Part of a small language model's weights: vocabulary 8192.
Each number is 128 + 32 x the weight over its row's rms, rounded and kept within 0 to 255. Layers, rows and columns count from 0. The size above them is the row's rms in percent of the matrix's.

# layer 4 MLP gate, 256x128, rms 0.112, rows 182-206, columns 0-127
size [113  90 116 105  78 105 101  96 102  97  99  90 104 109 109 114  77 111 130 100  84  98 106  86  95]
[[140 127 119  97 111 128 126  94  61 141 124 137 134 180  68  15 118 134 127 155 129 166 129 179 169 116 169 125 134 188 154 176  67 159 208 142  77 153  98  83 175 108 139 175 136 103 162  93 104 143 168 132 119 122 112 104 100 140 134 183 144  94 171 103 217  78 124 155 171 130 180 164 142 117 149 168 149 145  91 141 149 175  99 120 129 126 124 121 116 131 183 162 100 114 156 134 155 148 112 119 102  91 125 117 153 148 110 130 135  39 115 132 153 119 112 113 130 130 160 126 118  95 136 173 144 130  78 127]
 [ 88 134 111 128 167 157 121 174 121 137 132 129  81  95 107 144 136 164 142 116 148 112 124 143 140 127 113 126  83  51 111 134  42 123 150 173 143 140  74 129 144 134 112  89 166 159  76 156 112 103 126  99  86 109 154 121 126 192 185 183  96 116 170  75 165 131 121 121 116 101 118  87  96 154  97  42 160 130 139 100 116 137 156 173 155 177 136 192 182 151  81 112 128  84  69 118 169 131 126  99 132 150 126 182 132  78 108  81 103 128 114 130  85 135 123  91 162 135 111  62  78  96 123 120 142  73 101  97]
 [119 171 172 107  94 129 168  77 127 158 137 151 100 118 132 169  96  92 182 134 130 143 176 155 128 155 145 134 107 105  95 129 172 126 125 127 126 173 102 108 146 192 109 131 156  75 104  74 110 134 107 138 157 161 142 151 181 144 125 161 108 164  82 129  98 125 117 141 127 160  81 126 170 102 119 101 118  86  61 104 131 185 119 162 173  99 108  65 171 127 126 215 142 161  87 148 184 165 117 145 174 169 142 112 147 143 137  48 100  91 162 116 140 114  95  43 188  93 106 154 142 143 123 165 150  88 131 141]
 [121 202 165 139 190 152 115 109 134  88 136 100 152  94 167 140 104 143 125  81 118  93 179  95 158 123 135  90 131 124 135  92 125 151 137 127  68  89 142 158 146 119 123 146  74 126 112 103 142  96 126  96 113 137  62  96 122 106  73 161  95  80  95 137 182 157 105 150  28 160 185 150 141 122 118 177  56 123  50 152 132 177 131 115 101 135 136 148 134 120  67  91  49 131 146 126 132 158 178 149 190 118 117 162 142 115 135 126 164 128 106 122 155 117 155 170 154 169 123 124 137 124  75 135 175 121 122 157]
 [113  69  89 199 118 104 123 188 153 147 130 147 132 165 136 142 169 134 127  68  70  86 121  71 146 169 141  85 186 138 152 111  92  75 146 146 161 118  74 116 126 122 187  80 174 151 142 130  62  97 173 114 115 131 175 122  91 176 117 120 136  59 109 112 116 165 144  96  77 154 137  93 120 165 122 125 172 114 148 126  52 164 141 104 131 104  95 161 146 149 140 106 102 119 119 112 121 151 106 107 123 144 168  99  87 182 137 215 152 112 133  98 190 143 143 123 137 118 136 132 147 130 181 107  93  83 118 120]
 [144 120  61  84  61 171 151  78 140 112  96 135 159 142 129 199  84  78 129 120 142 156  99 129 144 114 141 118 106 129 143 148 206 156 107 117 149  95 140 127 167 110 154  89 118 154 193 157 134 102  91 132 114 112 122 126 189 109 152 133 129 190 106 146 129 133 116 129 157 132 122 114 106 126  92 150 126 143 135 105 150 129 151  74 108 134 124 104 111 143  98 156 145 155 227 149  91 104 130  70 117 140 164  98 143 146 123 172 136 156 150 148  49 141 163 168  78 148 112 153 138 112 137 208  45 133 206 149]
 [ 72 115  85 114 158 111 119 143 132 138 194 128  74 113 110 138 121 115 170 112 155 116 175 115 141 131 120 144 169 143 162  93 125 145 110 178 123 168 176 113 158 140 162  91 164 119 122 162 150 136  79 171 101 177 138  97 184 146 150 123 159 156 128 168  94 136 188  75  76 130 109 136 143 117 174 110 139 147  97 165 100 156 121  80 112 136 131 140 183 133 176 153 177 131  99 135  95 147 146 180 176  99 122 131 158 103 137 151  73 148 136  54 132  80  63 134  23  74 100  94 131 149 183 159 150 131 130 131]
 [132 159 100 117 121 105 106  75  83 128 120 120 121 162 159 133 104  98 162 154 131 109  92  81 125 122  86 103 136 155 168 146 147 121 138  95 219  95 136 104  95 149 155 132 103 174 105 163 129  82 179 158 111 139 175 123 124  91 183  90 127 134 109  92  88  86  99 193 157 110 154 110 109 145 135 163 140  82 173 139 109  82 166 156  99 132 136 126  56 175 110 106 122 112 172 160  54  43  96 162 152 148  71 128 164 162 148 108 116 166 147 129 152 121 153 122 137 123 132 227 137 119 150 111  93  75 138 124]
 [164 145 121  75 136 106 131 154 125  89  86 158 145 130 179 115 114 117  89 124 157 182 172 139  91 140 150 128 160 141 157 104 119 159 207 159  68  97 102 156 114 114 103 124  78 130 171  78 149 115 140 160 109  98 133 147 151 176 112 120 116  99  84 108 161 155 114 134 112 167 131 152 127 176 139  80 118 181 148 119 155 122 104 149 131 169 114 159 167 134 224 142  67 145  96 109 153 107  81 103  89 162  98 113  80  82 102  74 176 163  84 170 160 132 141  87 184 185  81  78 105 125 124  92 154 146 146 113]
 [157 129 121 167 108 122 156 124  89 161 190 122 151 152 152 225 131 146 155 114 146 137 133 144 132 145 124 135 145  93 136 165  99 119 192 135 101  84  72 136 121 117 113 106 140 146 103  60 178  88 127 133  79 126 108 161 141 101 144 122 148 122  55 106 165  99 189 149 101 117  87 108 182 116  99 135 102 129 198 155 199  95 122 161 122  94 106 178 163  70 120 107  64 100 151 109 196 168 105  99 101  55  98  77 121 120 153 155 134 135 103 143 124 152 151 102  84 141 124 154 111 140 135  87 142 175 118  95]
 [113 121 115  84 135 109 135 123 119 166 150 111 190 108 183 115 131 128 138 120 116 108 183 130 145  90 123 108 136 185  74  85 126 117  75 106 140 127 115  86 120 115 194  90 161 160 165 124 169  85 112 144  60 120 168 121 140 106 165 154 143  82 169 119 135 192 151 197 123 129 169 113 179 136 123 121 122 164 144 130 176 107 191 127 126 166 125  90 165 148 123  68 128  80  80 141 140 176 168 149  93 138  98 153 155 106 131 171 143  79 155 193 169 119  83 203 156 130 110 157 114 113 104 166 121 176 146  77]
 [ 97 124 196  57  77 143  91 123  88 148  78  94 129 123 133 151 138 117 163 151 193 109 158 151 154 106 163 117 104 126 130 111 144 102 147 160  83 177 113 118  95 106 124 134 126 122  94  63 113  45 137 113  74 119  98 171 117 109 135 182 105 132 111 102 133 111 153 126  97  80  85 136  71  97 111  97 114  63 163 159 108 166 128 130 134  99 123 184  61 132 135 161 133 110 112 107 151 164 127 172  98 159 120 126 163  42 129 140 209 147 123 105  99 177 132  80 156 111 119 106  75 153 154 126  91 106 110 148]
 [137  97 152 122 140 104 105  87 146 128 203 124 183  92 114 109 151 131 102 112 132 127  99 213  88 175 129 213 101 107 153 154  86 116 150 155 122 176 111 123 133  93 118  86  88 168 161  83 172 148 184 152 147 113  76 147  76 102 156 139 116 133 162  90 155  78 127 122 164  84 133 137 135 124 154 115  76 132 139 175 113 118 144 118 158  69 141 152 116 143 161 126 108 138 125 149 109 122  99 108 107  63  84  59  74  94 123 136 135 103 115 113 136  73 154  95 195 134 148 121 182 128 139 173  77 140 189 137]
 [119 105 129 112  99 110 123  81  83  79  98  65  93 125 160  85 135 202 145 137  91 137 180 115 148 104 142 140 187 121 105  86 111 172 154 121 111 151 126  99 150 135 123 133 145 169 123 182 110  95 148 124 100 109 118 111 137 122 137 170 192 110 161  96 146 146 112 125 190 167 164  93 111 177 134 119 115  94 130 134  96 115 100 141  54 144  81 167  88  91 149 131  76 195 164  57  84 100 110 164  96 144 209  90 114 137  91 136 185  99 183 112 105  91 125 150 158 139  99  96 121 113 122 139 156  92 120  83]
 [135 116  59 132 129 107 111 171  82 106 124 133 119 145 147 168 139 142 143 120  80 132 155 110 157 126 119 138 120 170  99 122 153 162 147 139 179  83 103 121 117 134 109 171  88 113 210 141 166 124 108 120  85 138 113 126  92  57  82 140 141  88 155 121 115 120 130 148 126 181 120 101 200 219 140 117 160 120 132 125 114 120 113 149  82 166 121  57 159 125 172  82 110 177 144 130  56  98  80 138 145 130 134  98 106  46 126 144 136 152 188 136 153 121 145 191 108 138 103  68 124  62 115  75 155 153 147 128]
 [114  84 134 133  63 136 117 126 145 134  93 170 138 162  90  75 146 162 119 119 112 110 174 161 140 123 129 169 140 178 172 168 116 137 165 147  64 107 164 104 141 124 105 160 118 136 192 109 139 128  99 113 130 146 104 137 150 154 170 156 109 114 169 129 172  94 168 157  86 148 212 137 101 134 157 108 124 169  87 129 138 166 106  94  51 127 156 178  94 202 155 136  87 107 141 187 144 136 115 115 212 121 141  71 182 120 104 188 123 101  98 158 147 185 159  80 148 138 108 132 128 144  74 157 104 132 134 148]
 [105 189 152  57 147 121 132 103 115 133 124 142 146 144 116 178 121 143 101 146  58 142 116 113 146  81 101 146 130 169 112 136 160 120 181 139 114 141 125  30  44 160 173 192 129 104 124 119 124 107 147 163 163 155 174 117 105 205  94 153 117 127 118 121 160 124 109 118 156 129 118 135 108 149  98  84 139 170 195 151 104 110 127 133 115  51 128 171 163  77 154 106 137 169 120  98 140 116  71 141 111 148 114  96 133 111  97 161 154 114 143 135 107  96 125  76 130 113 143  93 184  64 184 193 112 137 103 109]
 [ 84 157 131 100 108  89 145 147 148 178 117 156  86 102  89 179 173 127 194 137  76 119 120  79 215 105  95 199 164 187 120 141 177 116 138 130 118  99 135 125 140 120 155 108  94 148 120 134 177 121 151 147 138  50 111 130 113  72 118 121 133 138  80 112 177 139 122 130 131 104 184 173 126 141 141 107 147 190 166 129 108 148  81 153 134 106 133  49  85 133 153 106  98 186 134  88 108  70 134 134 168 127 112 126 122 103 138  92  85 186 121 114 167 125 109 164 153 172 178 114 141  94 139  90 148 173 147 130]
 [128 171 103  91 167 120  93 165 110 187 151 125 116  96  75  59 163  95 161  76 178 138 146 100  52 123 179 176 100 158 126 121 107 138  98 190 126 149 147 176 160 136 148  92  95 125 129 127  99 115 164  64 142 107 141 136 118 114  90 122  60 129  80 134  99  53 123  81 102 100 155 104 100 162 129 122 152  96 134 165 131 167  92 157 124 101  87 161 113 127 116 181  94 155 149 164 122 105 104 121 154 149 186 160 119  91 173 159 135 119 126 186 157 119 134 135  88 151 136 126  87  74 159  94 143 171 109 174]
 [104 165 136 140 197 126 159 145 177 119 118  82  99 141  74 136  93 116 182 112 102 127 110 141 171 176 200 124 119  88 104 126 129 157 175 117 125 103 117 122  50 136 126 196 163 114 171 114 132 112 141  85  69 147  99 150 200 129  94 125 123 169 131  96 151 124  90 129  96 167 150  98 155 107 170  90 180 118 131 106  85 146  88 144 125 143 123 113 203 153 141 131 103 135 155 121 174  71  84 184 119 213 150  89 165  85 100 118 104 127 169 109 101 123 145 142 171 119  95 144 173 125 128 173 161 120 142 123]
 [ 97 111 132 139  96 126 162 118 101 178 124 185 185 136 142 123 129 117  69 122 111 167 165  99 120 124 126 211 104 107 200 200  88 112 115  99  83 187 145 128 138 106 109 105 150 121 119 148 153 164  97 143  93 200 125 140 123 111 194 126 169 160 156 135 184 104 143 139 104 106 130 138 150 124 105 131 175 165 112 116 128 115 209  58 102 199 128 126 101 138  71 176 106 150  87 209 139 134 152 115 122 108 158 145 150 194 154 167 112 118 138 180 135 136 120 127 103 140 114 133 127 130  98 150 109 116 172 166]
 [ 92 122 138 171 154 107 103  84 199 128 165 104 138 134 184 187 140 108  68 110 159 119 169 142 139 133 144  58  67 104 108 112 105  78 129 127  88 180 129 124 190  93 115  63 123 130 116 118 140 189 211 108 152 118 163 153 181 148 106 172  87 112 154 151  99  93 116 117  85 115 144 154 103 140 111  73 132 135 133  87 111 154  74 156 124 199  63 152 104 129 136 148 186 143 104 148 136 110  99 114 121 113 133 132 157 167  90  98 180 159 137 133 125  73 104 105 116 114 135  85 128  74 117 119 168 145 120 144]
 [139 154 131  98 145 164 132 144 137 175  83 116  97 155  69 131 127  87 135 124 169 135 208 129 160 124 129 173 158  95 138 139 150 157 126 156  98 113 145 171 123 103 159 147 191  64 117 186 110  96 155 181 148  84 127 157 107 104 156 155 104 147 152 192 141 136 135  73 138 178 147 144 127 166 136 121 125 105 135 105  92 128 165 145 140  43  97  98 126 110 100 162 146  71 138 145 159 151 152 188  89  59 154 138 108 143 134 218 139 132  94 104 119  92 119 155 103 151 147 160 134 135 198 140 150 100 198 101]
 [142  80 144 121  98  85 139 105  93 143 103  93 159 125 114 147 126 115 149 110 113 146  88  99 139 146 139 104 124 155 127 118 147 128 157 140 102  26 159  82 111 174  99 139 114  92 114 100 182 147 161 103 149  84 112 143 125 127  74 133 133 113 112 156 145  73 168 104  64 113 153 151 182 157 173 172 146 126 153 168 154  87 116 101 137 164 154 140  81 136 150  60 125 112 120 131  84 144  77  72 106  86 107 153 175 177 115 103 200  88 125 143 129 203  87 119 191 162 156 130 169 140  48 145 111 137 134 120]
 [116  83 166 174 143 171 167 145 174 188  93 151 123 149 122 110 115 171  75 128 110 129 157 171 120 171 129 107  76 203 203 112 110 125 173 140 112 128 114 146 156 185  70 136 139 139 173 143 109  76 164 127 112 101  72 166 106 158 102 164 110 104  54 170 118 133  98 146 119 142 186 131 121 122 131  92 197 135 108  91 106 135  83 131 124 105 152 218 136 145 168 156 100 122 107 150 102 114 135 118 166  37 107 144 129 147 119 108 178 125 142 140 129 174 159 116 154 133 115 155 140 131 154  74 128 147 151 143]]